Each number is 128 + 32 x the weight over the matrix's rms, rounded and kept within 0 to 255. Layers, rows and columns count from 0. Numbers have three digits each.

# layer 5 attention query, 64x64, rms 0.0681, rows 17-31,49-63, columns 0-63
081093175099099114099147151134149130095165148157118142134086150121192091116128071137144118148154109154149099152140125149101178120158065092106156159165145112084142156164119154096138164111143117
103084163172123112112115136067171131119165130115120088161103089098137125098126141127116119067087132114154121102146107118121188155124133151115160185170139122117079139144139191097165097137142155
174124093118143124106186126133117150131120129133124112087146126158077111150140158163117135139104141126093142126126128145155123105102153166155126102168132153154126102114104134115158153146138098
183112110098177121129158143126163153197138150117146126096175116081086135099133165166105131148107138126116166128156136111120149125108146195154119099116121147126127101148073095118124157155178107
113107136164131137121124155172116124095141102119122105125121125143070130151109148180118135074121100117165131127089173163115077134187120168122148127106133128154117141136179136094156144091083156
152155054183123153125108124144091132116091140142158155075158107163117134137096150094146103144164132152074160119083116134180082107086175131153116078117122179211176116082151118156144143144120137
069118132113163125109106144082138141153132170134148107161113131114163171108126164123132103141089120135172150124140108114155134188143124135110110159136125097111145121119132137133110169115134174
078138159125109125125144149123177118122161152103135144117132144121158085112104111161141121088080137086142152142165109180135141104124146167190117144174147173049144112158159162129172079125137139
079128045127132107071158080133123130108113099134129176118137080151041173137060124094169151113124091178119143148114134188127157168116186053132100087145034142086159121105123161206096147092130171
145150104138117114098108167099126111110136061140125081097140126118163160149114068108136133157056169173140125106138136093184075104155075094125184127098118110065119222120100158156093139065131124
171162173112179125202138146127126097139089113123156082123118124154129154117147155104134096103139176117149115189167098143082163158121125107113078056124160138130147112178129117132113189092129130
110153093075162082087085134128180153115130117172156122132106154092159126143118152102135164086142100158112162135105102097138160132127142081151170133192123164164165174142106117118063146108156136
132170167121093088117077100100115218168184147095141150122111140124198123066168136138105115147150148125128090151120098081104131113127136160144093091169099159121123122146169107099088140142144111
125098123103156129142113125035116132131136116165107165168089133115060141160082159137087125144162144091135124152147127164112119162154120152161166109136140144138121144138127125158204144102154103
112136148138120093157160093148159136153129143107115186044088141123154081108135121120161122162127175158070132144112113078181159146123088170118170144085128082171114121110094173145165090116142123
070127094082100175124151191149161100136121140136100100124085107118154207121149198134183167140073100150140168105169092125110130085130067110110193169174124145139115143162180091159114133154125110
121097075093180128124128152135122126139137169131135099195141168136155157101164207066125123129073137134161139117136135102093168102166132075152121184149124094105074120100144086120217165122131124
134132133140175114131108092150107145131120099134137155110173109132061102133134079111103094092106102136084107113117110117146103123089164126128130112131138115146161082163114122100117091135096119
143115132142108127102087136051130104161107129137099114160151116198130054143091106161083108180155120131110165132159120124118131117119169093156083070104173149135160099188101162103138152098109125
093149058145061141134173099127157122133176148156144128197101154127145115129148119121148073172112163139136177150103163117165166080086136102080116134093156101123142083118142129182187180162050172
131145135100129108098147053217093144137094080125150156137185105119125114130156112165121103105184220100099117130096129136170115156134116090139091080122086136123202146134129124140120087189110158
080135093076145132100099137150151116140143132149129122133107134139110150113130114094132166122112120115144160162122109142101161072172164128165148159136108119075110157114136117102141125130138071
094130063218140131094166089105133112096191155109114043163049100104123140121142203140148113122196165110154090086163094103116124180159045153058162188087189140125177137162166155115110133091113155
149111094159098174140114077095149136153083146144213143162173120082170169119067093125095146076103145183145084145136175147139107136146177098117125101111144149150091187111145163129163097139206088
154150174177179134060136159112102126177169103092128155139154142080134152148130028077059179130146130166137116141073161192114122143118080112079100136120080102101123101142106074069087163073097177
143165118175113108093151066114106116151149081165219134192135122127098193121155126116123124092210099146141093106134021125152114104141126144081124150148137147165098118047132142075157093101117084
114140152101199115139076157180184097139154153166136086151090106187129124113079160092177120165096132178159143114167154090084163182071097075160131104118121184121119079111171137133054129130093165
114097142149160086088095125123083178163151095121155083155077152169066117128134185163134142156091136112149129142132136138082090133184129175146186127143238174176126071116126105115072101083156087
194185126113094186176212092205093161086114145130180130126174134120135142113153141156119143165137129084134126184090152139103069143181037068111141188128143116202191084155225112104076084143092080
144120121101000198148110120053126084157150127069135129193158129195131146107101098107111135153109088106081159110092104158082127115052147101124151119102170089083115081147177150065165197072125135
# layer 5 attention key, 32x64, rms 0.0798, rows 17-31, columns 0-63
106090133138103161175123101163131110169133096154123125094152148162105171112154117161126137157083168162126094156162168168093107131087198121112115141070092107128139154118158119177153152141148165
081157126131111142145149112134169103163128082172146105124099112126169146100160140092131139106130151083140077204126117132131080114152176132126135162149108116068148158145151181120177160101104123
159089113136103121182105130114109102077144126117126139169110145111187107162104131179142139144148098069101165097092145130140142133106103102194164101154102111113104119153100136153163155157126126
200084137176137169144158153159127151089135163121117119117089171126142121194089117075126118104105119108107113099133081084191131155099123182157147139155103137183116146127097133104120139115118139
152133142068131150143100134103107119191080068155141111119142134134150189099088137114139158152131121062142109211156171134106102218091102095175172149126149166094152154090167101100159094136138147
143087145125141086149097141138149127132124144103159144183116104056103113126119135164153168079096123147101160114110176142128123114150146130139122127114121160141111099119042104133195118100074123
060158142118116116096119139155107095116171099115173117146106127133144185088152152116173158087072160145198126217120152137135058199174221127124096186108151096080107123138149160148126189091156198
182132160048095128101133115133128170178094114109098138134137135163124117135139151114197084179043143153176153145107146151161117111142126142142148142047127119162110189126120145134103170158181137
097183159102143117072045126141098060127095166061104087157152157202087099098147139074093179113137117112144177110042090133184133124142112108128203139143138041155130065160121108172140162129129171
106190111121164092179139087177122122062135188114163101161116150177170096062125204173173071133164122054184108090137170148111129093108142071152156132165131118109097103094057145145133085103130106
135116085140127095101111170146099124132188140055142134131102118110163102114073135116140141094080121140158125105115172093176135094182119046136125123168131083123181201106148160121163086110155142
146064115096152157114131081104106131136115157071115167084109146206069157115107139178123100100126059095090124108139106091105116120203100111123112154098040114121112104144093126160094167132138078
140159164121134156111157119150108163111175166102111149121063110141123154156115152120177080103129128105089165110116082132120201134144155118073129130171096086130110102077167175072119045125149126
094217113132157086149075115078115143111144124118088097073087135138116103099132156175148117095113179215090143123139109070126170138045138180171196176039113112150158192143141143118151129106109108
133145100156128097082167142127061187164131091219186086072076167187108122196106105128089137171187153090174116157169167104111121129108167170152123157145073128140103129107117103106090132090043148
# layer 5 attention value, 32x64, rms 0.0787, rows 0-31, columns 0-63
127018147113102194087163168123144150171077091093128174147129155135129112137101099140148089153109090137138154114184140121144144084112174158075159164128135186116153161138093147151171169122134132
157134106138187058094136127075126095077044102082150112146140118114105144070121085125077157084120109141147104149104083076124112216165135147161146098112087111067140100162160146158078158138122168
114143137103107195142110138159089088147102162104153134118167172101120148146139154123103094104145115120135140095116083132117156139139160148139107129106119108123128108022103089083103148145119172
110118099091113135124213103107125123134149118101111099081103097190183136123126072150157145114110031061109128145152140138099119186087136133103164121079076155158048147122140084087095048174150088
106095148125095096160116056164089088161184172132080149125156118125133146101202120167175119089110131072133128133118072123119118117128137169114127109104124103133101110149079138132096132068161160
135131133117131101095070172142124124153075141110117134088147150141068124079134109136111136140164183205132030094145110057133164138170110077141107132138106106144125133140107140103128112134207119
130101055167149144164133144135108110122186077110135122116199119150111176114131149187137093199155169063085173163120119131118100121118136120185109163121133138116171141125132138080151056154176134
131180088139190153106110139140144208114169104175165155148111071128131105094092178155078119130110122130120093162098087137175168155118152090123111131164118148195123149140083111142096126151171102
100133175141132095124118129142092138174100126116125065133185128099095118119146143095090131172120086159124082111097131147143085150104151126106123142149089164130122064142132126128114157077130092
130153143108140174163126169148150117089063137121111097174094113100136168080130106102111142108122125161121060134148159070147088133080140119134138092103174116165099106096171110133161059154149139
167133140151184131144104145142094170094163199073115115128099143157118166125168149115113159176128092122133147078196107125162124101127126121093126111163047167132110142106190180128134107128135133
134193083162073161115176090134137099105131097110138120079127123096105117148157067107150134198152134131133121145102095210197128079147142091160139169123083079129090119138101095189100130127148128
133142085203159044099189155157124148070115089101058190106113188165146192100093170109140166087143123175091105124117163081153119120122131085091121122128114069091082117060073103098078150137155120
082139103094118107096119186122113237142113122128097161099126147084102120133147146122150115100087102125080181149100122090142135130104165130129178097169085166166155174123203094167208125144102126
180110104104130126105149138127184139187127091150106121067114162099144164040145077112166093125158184201132107124180198169166123132115122118155126121119127123107163120182151084091116133147152099
094168105127127134183089130111135193148093166126114156160094145105145131147154121138103147167154128100118113098061130093214148146159115137135120140133147159076130090164128164128135104139171091
135091104133130133058117137128069083141179157156143152115145170139091178115102101144150083125096105123159160101152120075095080110111141183095165093152234149129118098167155095184145115121116094
125173125131151116047138110108079110148140117133194134143144102099135113102106144169180166160144127119099076171083101118130100179108110188170087144160097162145146187144136143157181104165082093
104133114122095132125117142185122145132125091077111158154161124157073108120214073111190090148088193100183098061117083140104120189098133115137157110130123156105140149066108126049184095151114119
126069166187151141107137143113104152165131144089110097064143089143133091121122091145140122123128136164162152116027160158156071112151161110137101139138145120116127184147110146116160077090163156
152135146053142145106100148145102124111131109120092132080166107126145113119115091102140126137105159095125082156082123095091139124154152145128091131146094077056144113144084125081143106075093052
162103091107195125104134143132122101127132115176082121151142191142100142118104083089164110104121104098119130075152111115133163083162111101119051135122173204134089154131104121102160168164126122
152132143119095119127120095124237104115131135170097132107130142162072151103096183091151131112163155142145110089140131033158199162128079140146158163117066102150104124108096062172117160127141113
133071107117084089139155098109159088185108140141126103197095159129123130177161120126083160066145120155129125080090096156134131119083197148147118160122123076115168194161160101165155106064132094
131170146116154147111197086138174123176124114109113124137180127178162144164186125128088159106195124094111111123150145150166106104133118126074169171123156005164148140083177113145142222187177126
102105144141078127149154158180079174183091090130129121113073104094115156137057149103090081096138160095144141083156066113120105187085118115200102180144168147166163116148110158123152156189111166
112147089164104130111095096102129142155087157089111143124190144108141128080101111085072177167108158154112153110242164124229093138113125133154093163127116146158128120120076121131178136152106078
105151141140110118133113209156129155132168159107104126166136123096168122147161067109110119117136128156079098107130109134114122086069035138164163155097135097124090184157084100116118083127187120
113142142163112134140129158192099126146170068110087148165128162113142094104099101164108194108187081140139157118147124057092074157159114090195104129095127151113136137119132095126150162175136093
171182121112130145156130156103100154104089128112105097143137146112137113115168121165174099036114173171147198125157126155081096181149145108108180130136129178139101100092133114159166132093177066
150129140132152055074139118103076142141144192158119178145102105097116094137069115083147133113128163115110105182121144146146189094074203077091146130091125184157138128078147138114066102115114160
098095091101152120106163129088129117150136187105120103111156089102063102119150163147124117111142125103135121111160191133116165162102126116138122099131153141071092087112067142142149170135130114
# layer 5 attention output (transposed), 64x64, rms 0.0917, rows 0-63, columns 0-63
135155197100159113168132144124154093146134147156148094102125116102101117151130133124108117153144085151116134155073157096136142121112101074148117061151134057127107105154176137142068150152081156
126135096121054148098123151126093163115195178091193157117132091146161130096152115114167143231067109129135145167138223129171159148114105110168137094071130166115147145159126130082139090115153092
119121119150083167149182099120106162138136144160124117106121118114104164099146119173162138127153173171099110126166120135133132136140133105135086095153162105133169135151099138150098114161164066
134154188133148101168124108150151090203113129161120145088123145107083096115179130148072118110102128118108070155137071120068137110159162146119106176084153160106138059187113172090135074180104153
123121156126153146164158143154146111081158090117150114123155140121104136117103113122172110084098170132117136113131129125086140079147103126131118139113129129187135141142100140081136118141130160
125169150130134142117100085090133196139126127129147179139166112137140130105102114115195146122082150163136158152097160148153141187100118121120153142093110111140136183057096126138092140108132170
132143161150130077104105123140112121114126165149095128077135155123096162169112207143127154143121120140174054139078073117111156142105134146134165120133129146145139112133157133092112064094177119
118162134165015154144115160120173137084089141150125169132148146088164102128115121137100119082065160116140131138162103147129081144073135188154104144112142135155166118150066162115063106114166136
121121117144135119113123114156060136123110132106112139109125094146102155128121096136143106189113113111155163113148127082163156173131107145112082114127133121127161154117093082113140108120101128
133134118185139100125150145109119133180136119157124095066151097199141158141122170140131123136151157133088138203193123161127134165124159159106147137191122171053148097109083191146141147107124078
065104138129129122095160094144145166172100062117171146145100138142119098085171169141101086101152141181137116145114098116117183106130161058126136074180162129120126159072180205115102190086158113
121148130118118098164089092110170140117106131140085140121152105131078138112161128175165143146129121103097082075117081135128088167175145174143150116113158155120132124149124059096107112125084118
194129179145075202162172168103165180206167144108114129073147187135114130114106142138187153141157137098130112173138114096085133112082149218174133110166136180159128107094132156146153091152128112
105118096123109162141133119124147151111135103179128121123154155189131126125129139105139200179197048147124153156116120106127175122104131081160137106141150164187123073115077173113136114092117145
139161129122184133110110131093120162196105153112067189074156168165112174135178144141098121122098101137112154082164103120144109136145102129164129140130101147117153084154134122179118141123070109
142113117133061140079119133153116136122085122148159084101098082150164121136099085103178104099131130168169160093158152082128123085139114096114113091110160132084112103098143110146109125093109131
057083137158172114204131166108158094094093087098102120088128104088158174118113171150153107137132133134150141180150123137102156125140176079150112112174081157129082117136109111107112137119076150
082180115116122162159118114171133058100147128125160184144138125218100133157117085063102166156079158117176174093064113177125091147141126110099073179115062135111064180131118158105122111117169101
085114185166164168138131114092128139110136096109112104106125137121120139155128134120150087085125138136081142108081140081132176072165085119104176091120108070119134106114138092150186081065152120
136085159125074082153124088109142067116099089081137120132144145134109122121142097118166165101119117092086137133115106081183126080130111099052121158100139069098186172113133139100120095083141135
140126106110128128124099072131179126122095177149054107195137146104167163136135106052147128169086148168150128119104096148151155097095150071138098157113113127100084163135052097156141123077144153
104125142126153079153088141106152096145113181124137092166119113086168158073200143058153112120164117174162119150098130107087128089108141184170115104122126151160119165098119182172096129122125123
075175202103166132129122181190149159099132138156089142108147125159137130098115129113134109122121113131136104094087193135139096123097126133110094144133162115131113121137105155128151124106147135
140116166132114149117132126148104128109106127119125122188096136187134114123145084152196166180120090138095146147147142146095148100076143114128101075091126128152136145152113069096145169116093142
139191127130126076128180161156129109175172209192145130057119176155150012143126114133105143120112131173080113094173142067119107135095150160147141100052167196133092100116124102116178089149088162
176168133171129137117081134086142168142159080106136106141136081136133136158144070186177151149100143148130129119115193081173080094133141150169151137108102049096151161140121087125125107149147067
164189128134164093089146188099139149150103105105176110123105112125106132137132113127119191140143149111136113149104124126129162121166109135108111172126117111088134120120113131145116154134123149
092145112120150125145148145134128122137114080152116155086171119138091121062133117130187126111121155134126088127080123159163120167110150163110173170130111222079126130157130154118123118100096174
148142179123207133110104117161078077173121106143130086118131103156138121111144119167175173185145147090134077124110194157114109099141084114116165123127130158174096139134101125139114093104155115
052108174139135094124134158141134173152135141145156110139070108161140101115174128130153104095139092066073138153229087127132075103143142143107179135108150133138161094134176145160175142112150138
172076082105110121139099180102153149160082085075166104166151133118133184148097115080117103074140079133159108131151134175105145147114191130141109110137089124104124153175130112146137109168142130
135141154129121056116171150148129139141123123147161152125149131096128159157159113114141147129102145139113143135134149076103165120159095175110093159156094103108136127168140095114152116119192061
184124085181106163123102099111154125108145070119104164166076111152145133138100060147129142114092141155204110067144167129123155106147127140066103178109095189114116178138088131113146134079174108
116145162162166097075164097126121167115120107143078075088088136184050094116163210142171066102144163086153158087120055183077041157093104145107101123188197123151201121144122177155147118128115154
132185177103138136131062138171160137089128061149115110176167148174178081146109079110155140096087054152089149133152140096149163130108115091142159082067105132141102090142146154121141129087113164
115135068152105192082144195132151131152124126105134093125118135124122160150108185126211125105111150100073118045134086133191089121101120192151173094196158150157152173064165129186150143130144083
121180104110105165084132100121137173180111189129129140143147167107167153149131142147085145192179096130140153103115168101176086182054151178171124098143128083113165100103195149146074138028162102
138065073143105146134114096136122069143180117143132098124139112198132096104112160108101138166112079122152125102155086149151117116082173066146071109163130111125083107186169135148153144142088131
126119163132122135154107115154125160166134075097102124135100123122150146072168093120119137082169119083070205156181195083151142121115154119126042141141110093130098163109115084138099106177104154
116071141140224108098157122083105101145123136076123080119098109100089117130123146083186146134183088122110152158111170116120160057212145077106159097122122153081099132119128094132213180155099120
158165136123155156121159116106171145178164105112206129180117128140153148119139140086117125088142150185132118158114156177106136075110132105117204122143166109155117119156154203112096153142134116
124088130109104164140156120173130094106172134128148087158081183135108106122148104119185133157105113111178099048091082110129159092126124097138139126141141113169110145136137091141079091171141135
134117141120137098141107136125132149146107163090146096164092107121149159126121145094141125128125126111178172136152081151082087132145040197146157155122164098158139116166194154143114126158145149
122151066168180124106162150134113091101139143108175136129103157087145092143159170136070106068143140142134124163124135029128132103106066072080164149084148103152164095119206118195177111154116205
075091090119137110064063119176105119130137124121128064125115080183083108134142215111055095109107160134084136131173082168143075235169138073125153120097126125123196078216116104089183125133097146
172094090103159134101100066125106068123119135095139072155138141088118158104107127151169092096070217156129115128128157166170137077144107126069157111148123136096137242089132072142167114135114095
133128137142082123172115128138145023044145109110209144142127111110106100087065144160120132113121164105123129128127093128143093084098192120087067130086161122148103136115154162070146079185194154
108083156136177148165118122089150092136119153059075152137166159082077111093128146131086114114169128065086114147096121186134150185070134146126163175158119112161145128146158155131115130178164156
197185083095072141030102067118078151137129127185126149154130128154080079141146099172105181114154113091154072080150134177154096122145121183100111145108186133094188137091128119097125119146184128
152064168107147076068128147095118173183122095143120075146094113033177114078171156180128125123158135147088120107178189095141170069117120156085158094108190133083164164150154090159137163155117121
206111142100063101171145148137161122155166112165199083125108142181145092105111133150143136149167106164136167127190137125190150133083128137162114091154169174151094156107143166155114152156069153
175180108131190183126140137152160146147150154159113189128097134118178156121104129169088137159118139129172151124161160137106146163066117112143034107133075129134093121153091126143141150129084104
140148147180085170122127171114115097125193106127150122090132107166095106137083143173143105126162137156103143116124213133132098236129110117156150081119135112139152100085151136117111194154113128
067128100118097146122139133130076191117147090131106160089152111172118117138049127184058076144155118088102099052180115152137116083151140019125159134139136182105154116132160108082181093120155125
139092050153123163122129100139062118135111163156170155101158083146074071145098152131115153154065146169082086185139052111132115120182142123178188125104090172132097097154185082119122125158202129
103171151087134131175143116149154139118165130108123157089122165008171158117111175132047123125077137107112044118100121114193109151159128148090134130134120138059075125097138180170112066137160115
119104154086109156125084064123105133102103101090079180193116119141122215138123129155105149156132094146162110153135051130168157133154067096165122142148105066121105078161150123140101156159120123
133082140065138143141126114173121122101116148161172088154086175085103174154129083099182195112130112129085159094165178219103218103134101098092092123126119138105029183096116082063119122096142143
082019148151073128139147019129129121044127139098122148197091128151118118136094167149103067065114126157117139166148095112110147121089162123115196094141178137178149129139178119101122085130156112
148090127145079122199104113114191097138097167150139081187148146074188167223059146081063106117136093167126143062118136084086135124118135136135099106174129076152051100135095128155106137148164148
119107113120070131168114134099176179112119144136102090100119159144117180132135134144102053052111113116106198145156091117108197131134180088145073134204115108098186119157113125080139166180085087
164152073176053191144147107104184114151134067126135081145202134109107141118122147153145113076115135218165103137109132108093160141127163122122117109160186127114163173081161147101118093104111067
078078125132180132094113101103135109117143139140143113095099100127173078120149143119148148183096151160144158126090118071166087075177071124096120066089151133111141103059107109131186167013119096
157122102121115194129112067131176096117078126118120103113123088196121103124112133164134133103160103156143104114121143190115080129136154122153172160137175157137129177112164229172122103113069157
# layer 5 MLP gate, 192x64, rms 0.106, rows 0-24, columns 0-63
085118160140142092145182185155149096133119176124124161113117149127097152118154105075098157083164185104128084180122095112064155108098105145121151110171155165160162091149129127076110172193133160
069117084093065103128073084142174106099115116122139158187115148124128173209133112145114141124133146148193118090167176150163163157127132060157101173082107090095088129144034104138097160170141119
122128165149146115134149136135156119142091114113111168104130153080130137164153127134103157100127162122149136199095117174145118137158088123128100113143147137144142132144146132161095095132142125
100182171187160126144170123157112174192133139082184166058122130162145082145169179160168149134133147108150045194139126114054096079127133137140124141161109135117092166103207125089113129165071146
147105106138126189133120136103114125136101157141097137140173111115097150114140109164100140118154152115238144141103109132091170146143152127125125115123083087117108095155126107130120108118156113
127133076104132101101089120130136137115105146150096094179100151132149102170092124091142145103137140082141142136084163146161147106099133097128134132159138144106133143136125128130149122104135176
112091098126074137110135109108155139144147112178091163152142141127163162086122135130128097164129077095170188129160151158165127155068161107098123184079081086161116162144061091130081112171099147
122133095094162177136166162198138117173133122113161082150090138136117066090117112123118086138135103110144115117156140063141120146136160158143140108162101140169106111128137130130184152083158106
100124093106137115164075061095172150066146118118159135122104090120146154100165086115089138101122095186110085115077154170121164140130111082118200145102067095112147128114159120112099172094122172
134159116114133134119154091103130146129100085157135157183145098146134145184131099108184098145121158188189112156145125128143158139123111169136169092113112142103158122141115117118104135126098127
132099098102090089149138075171043116119083137166157095085156083158026097179049146108066140094163141112112079147140066108036027125185133097159177215113076115095152203132177072128169044176144169
106067141161195164097093152128135070195051135135094128075127094115091107128117149122161072136136137064185155176094113113083084124126209049121194099115076063172137062122149104121115129075126192
134159141131106129110200079118162179123130082058122154123132167000097198195145130186096150108102092062194113112152144136149108167141135155168103140145069123054078145165132108124046096116188106
090141082145094145112156141144146214099082096112158113090162115157174135090151161113122108152138084132147162114108096152165159091078149177237173149129161139069111151032173174080163147151155123
111123129082157123146139129099065111152134135091129072115107140082130101153133119102086125105167128081065120132130124130093080094131133118092130109154144105096136171119168134139125144111122099
158202169074140177193062090158118147156148101137157170141108227115220179170122034144128156183141049186135126168103163135174171100144141162081046121143090151070127131100000152145071194162182073
079118178100115127131132125127130134136116088153132078131177114144107191103106138144086100088104122134149107138176109100164085112139153161122108082143141134172094055124129156134128148112144144
148117088156114143107173085110123164091148052181160135153181160089087146143089087183161099072132132164148123150099160131100097168158128114139130153135144100120150123150114166113112129118146112
121163136129131124127099138100154145174179148105072102118090123076141095112167158086094104087116173136146143091165142163163191176172119069072132164091127177094130140148096070121186141062117158
125129137142154178163141202136111077115105109018174133111076125139109117111142113090072171094113141098115154185116053090116185074110170164114098186104127107127067120137130119158154147160167117
156107074167112151094165186162115172145139147105144119135194111103162108092108102130129140133112126162129139139099140140167115143123083107190118164043107164116151182111116143134134131141129171
159130132163099099103122151136099096120150147108125119152081137102151160091113118135130130098138155081156195135134094119112122119127135172141152151125161138119134122104105084126121137132088099
075141139116156109178100083195122121120154075134166078068183149172157110147100154095150106131142160088080174152170086131118093071134158144130083079141141084096184184168150142166148071073179120
150207146106124099125144164181101181128138081100123130177095108029120153180134094089099145129122070134183074117085170137121103108102157123101077230146095070073120062108024128085046080137133157
146116109090073087082117112172120130214203103152143054196102162116105139149188154160102096169115157101126151109161077181139101117090110138150116122147103103188159149143126132138118085108150142
# layer 5 MLP up, 192x64, rms 0.106, rows 0-23, columns 0-63
152106135115135104138174112111138140101141166186093061118109105179135143110115121053170103094102134185098146137176112091112207092106075086123178129199126186175146129176114148133135108119091173
149142113167173191085179141111166153128091159142102156155173108171126097158103100170079161145117117101160146111149185045123170146120169088018147147137116240109156173124116130141137146109103162
125126119108158152120104106119100101129173136149101076117153093140123108100084100139127102160127097154128136070143154110125139130124143146129149133135097119131103120079108173128158135089121128
180158137159126101159158143135148108174156190143175151100177119136143059193124138144160100126164150160131087153082128096091140118130193113112162089146092173115095167111181177139157123145082126
110119129132119098117129144163120119155113127114144092136118160167144137129143166113119085128076150120055105111139107122172095098126112139125113106129189165125124113137146140127146134137099162
121119140132186138143142139108115113091101138146153125120097078130154133154099093145154141144123127150109131132090147144155171112151170120117146124113122122084085151108111111153114133123165183
103104114113080130086144117139161113117196149170107175120126162132123139063092130180169110130147128084162180142187155125155160149096160113117150110077067109126154182105149112148098121153149109
084151173075147114096095138077151070068171137076121096115113110105116078123151130122139154110170176116135070108107132115099125115162116205125105121116154117167153142142130118131142174152137138
156189142148079158127127135151131140168170130121138085139146134075130170175148080126094152114065177073179119118173122106112119074115173114086136112175175151102114129113087086099088115154135114
175143125086123106145101164090081102142129138160165121147100176130082139090107194136116140104094180118114127115141116128143133185114129146100161102138119119114104152154141120073131167099142159
144173051105113075194123081128106153178063150117205131126159059148081098148095201133060066107160105073103134152156063159104077056129100118132127193111129078065187206093126115124182096119146100
146076152056080092199167178157178130165131081174163051161130113206157103149120176142101135167124090203155155116218104147117117128117095189161127053158155187214123136051135176094134097117120083
192124119127106199137089159133120082173132105103136026097121101122129127123092088172239100094028135137139183198174119066124139136168051147111209117089130098122134161130098144093239230082161066
128156111119107063124126106117126144114088082100185100093132158143087210050198151251117154177164033137091114129058126131154118126112148117152180094202142128133125132127064159066135122130186116
131142128108096135137122179189082049146131106128119139138141130142120117119125127170101111159120199142143132127167159151138149152122145108104119124135140172089116140118089099139112144186082162
214121152124155086096184169159159156075145086148146114130090163110155108128143143113177248100119111075172158094150191153104133151129047188119082110144092139142022182094115069169080165110047133
172164134098142106160100140153160082141120063108137137089120114129078119100111104153140125142129109133135097130161091082149123144149131160123144123111120106139150115160140147067127107094161124
167111143132125174124154133124164127117058117088193136118146144155172106133090082151132095140053125111177161205137163117074127161100144130091142164150159154143143166130113174104202183131075107
102148158137109148171109107083129124157134142060104146102091148101064109078174158098121117111108157158132161066154168113157184157168144132149095123116116159108120107121060051127175165127127154
055148096100173108122136133180109123094154060086149120139120125132184141105136126117158152118135107157201114101177099126123120109128094128145155051207165128107148085112153117168176146104148121
127133099179111176100141170155117147124143132130104158105176119093156127115128125125153121103113158162089173163110142138149188107086121147110097163111129126175088132144154214123095140141139141
111134137174169076149126159162137122140106138133137106137109162151119203103103120155164121104114141099142124074124144109128106102145135113147135168169129126142112160168114110131127111143090071
162116164106176167124109115095137147173107129200120128163141140104083173118173088140114162089122064182143060089103187102162147177151164094146174086117069105150055101116134127105162219152120131
191171197120198089220117199172021158143141144054170143130073145128146117084106091052149112118217103137170175170167153110027076159146120070130093148184098048098103154178109055110201126193126158
# layer 5 MLP down (transposed), 192x64, rms 0.106, rows 0-23, columns 0-63
129061168146134044120157128104120109079160130170166110120175136107142149145141143122150131152189102122110148176155142129136128108102142066074180055177145153129125074185112144173137144113076158
116153132133183160100148104135142177147120193112077159114139118199113117132146102148119125067169176048132128138079136116119106164159157078149154148115170161123165149134099155200148069127206132
127126169151123134100145137142117173130113102138121131095143077135115124107144122135134163144164125147114158178125121167168134094119098095128136152153141154109117132146157081161121114123108171
174126096158115107190128153123130126146115121164129142144166136129164081177043109111165086074171076184088150128073090135101183091117122143114170134197064157163144143173087070191115173109090157
115144170156140166138150140174118104142071103107152115121112161151164158164129139095146086160119156148112132155125122108093129088088122151085116168102151115093141116125116160124112148098141139
121125125112146138123109156107118145132083149116142103151105126177165136121142143118163155112149146123134123164084124154138165132100178113148149118131141113087112156175118147122151126107103156
151152118141080143163141101113183095096163123127078179149111161142129065157134129147187039153160127101148105083112120156169147092085129077062084098082064095115115089101094063149151071175069090
082108115130155121165145117111113118132183144131130105075152142176120115159078123174155131093146201118137122120139157144073162123103123114145152097118136117107094112127159146143141133100170169
082176107149128104111141050106129157126173131168109156117167078116119100139173118069201119116172174169113153168169113181096128120141113068128156136141167004102120167090113132147112115103091142
138154085133137136112170085111164128097106064119133172169134082186141115149126113187151132148152139139123110140113136168126118114119100095127117091102108169130139067167148158130137125168141111
078118173183123227039094166122132117141190079154082151093144151113160113116199115175144097123128136160129111128072195149163169120085145115096136058166245140215195081127101132118114168099111092
104148144188183145111064126147120078135134144156087145071106200116077121056140158049197118065144188143121109081091203112113121147104145055131168145144094101117105118131170094216097127120070161
162149120163150158133182078189070137116129063100136138083137120015109203150131196160058093130108118073135148147119074160157110088176128188145083118182099111091069105131113125153037056144166157
200159170122152089133169018102101152169144142125131078124120134121041183177154134173180152110107111084044093097131154118121100125128084128111155094152126197183179087170114105110145119091086111
161115142120138118156107141141100140163118162127125091092129168085116143106117182098114110107112126108095116091115126111119091099089122122124130125165091134107147154120162166121136118110102081
079141100156093187118134126101134139131104110081127080165142095192054088087175167178151037109161162080097094121110043153130111161138134117137165080186172127195255123153207110075153105163176145
139146132141144159124153137141117140145174132179174164104114121105121078200135128134127169165163127077108146155142148121139139154110144099165104116108084133140116151198115106141122100170130139
098122200134137110105070129097096157098130127159078136092134087099099129121148143105118133137203164137089129051159131157115168107146108159130159111107178107117147100126087105134089043119149124
182099143129133129158124078123107110134101157043148118118123151196101136087134137178110129153147167118101154077094152099139146199116160118212097094175178139129127100182139082117125070096140099
077146206114104080167152087114110137099135093110184100087112155158166078132118130103133158180149125098111111139131105092105109065139139185165121076138129105104051159120144119149184161108097049
107085094173112119102124130175140105155130170136150146157171146134170144127122138110113137112079146201137157107117149161150102131123100135158098156095136079084140165090116193130138127131130136
155172162162143062126113142119136122108145115106157139116131118142136162104087097117100183127125160111087133098164163119143133136129138124163125132098136121103085107110121121176143135148134109
143169187083135072150143175178155139073148090181135126134157177100171081099069159090131079135148162084100214174161178163155129106125090103134067126142160101118171177159128097094097129097089153
159091081074142074195171112113125058142101182096178152104165059099087108090079239118123109152089174145136103108172064155116114093141117165156164177129086117133106149135200143184119067150130187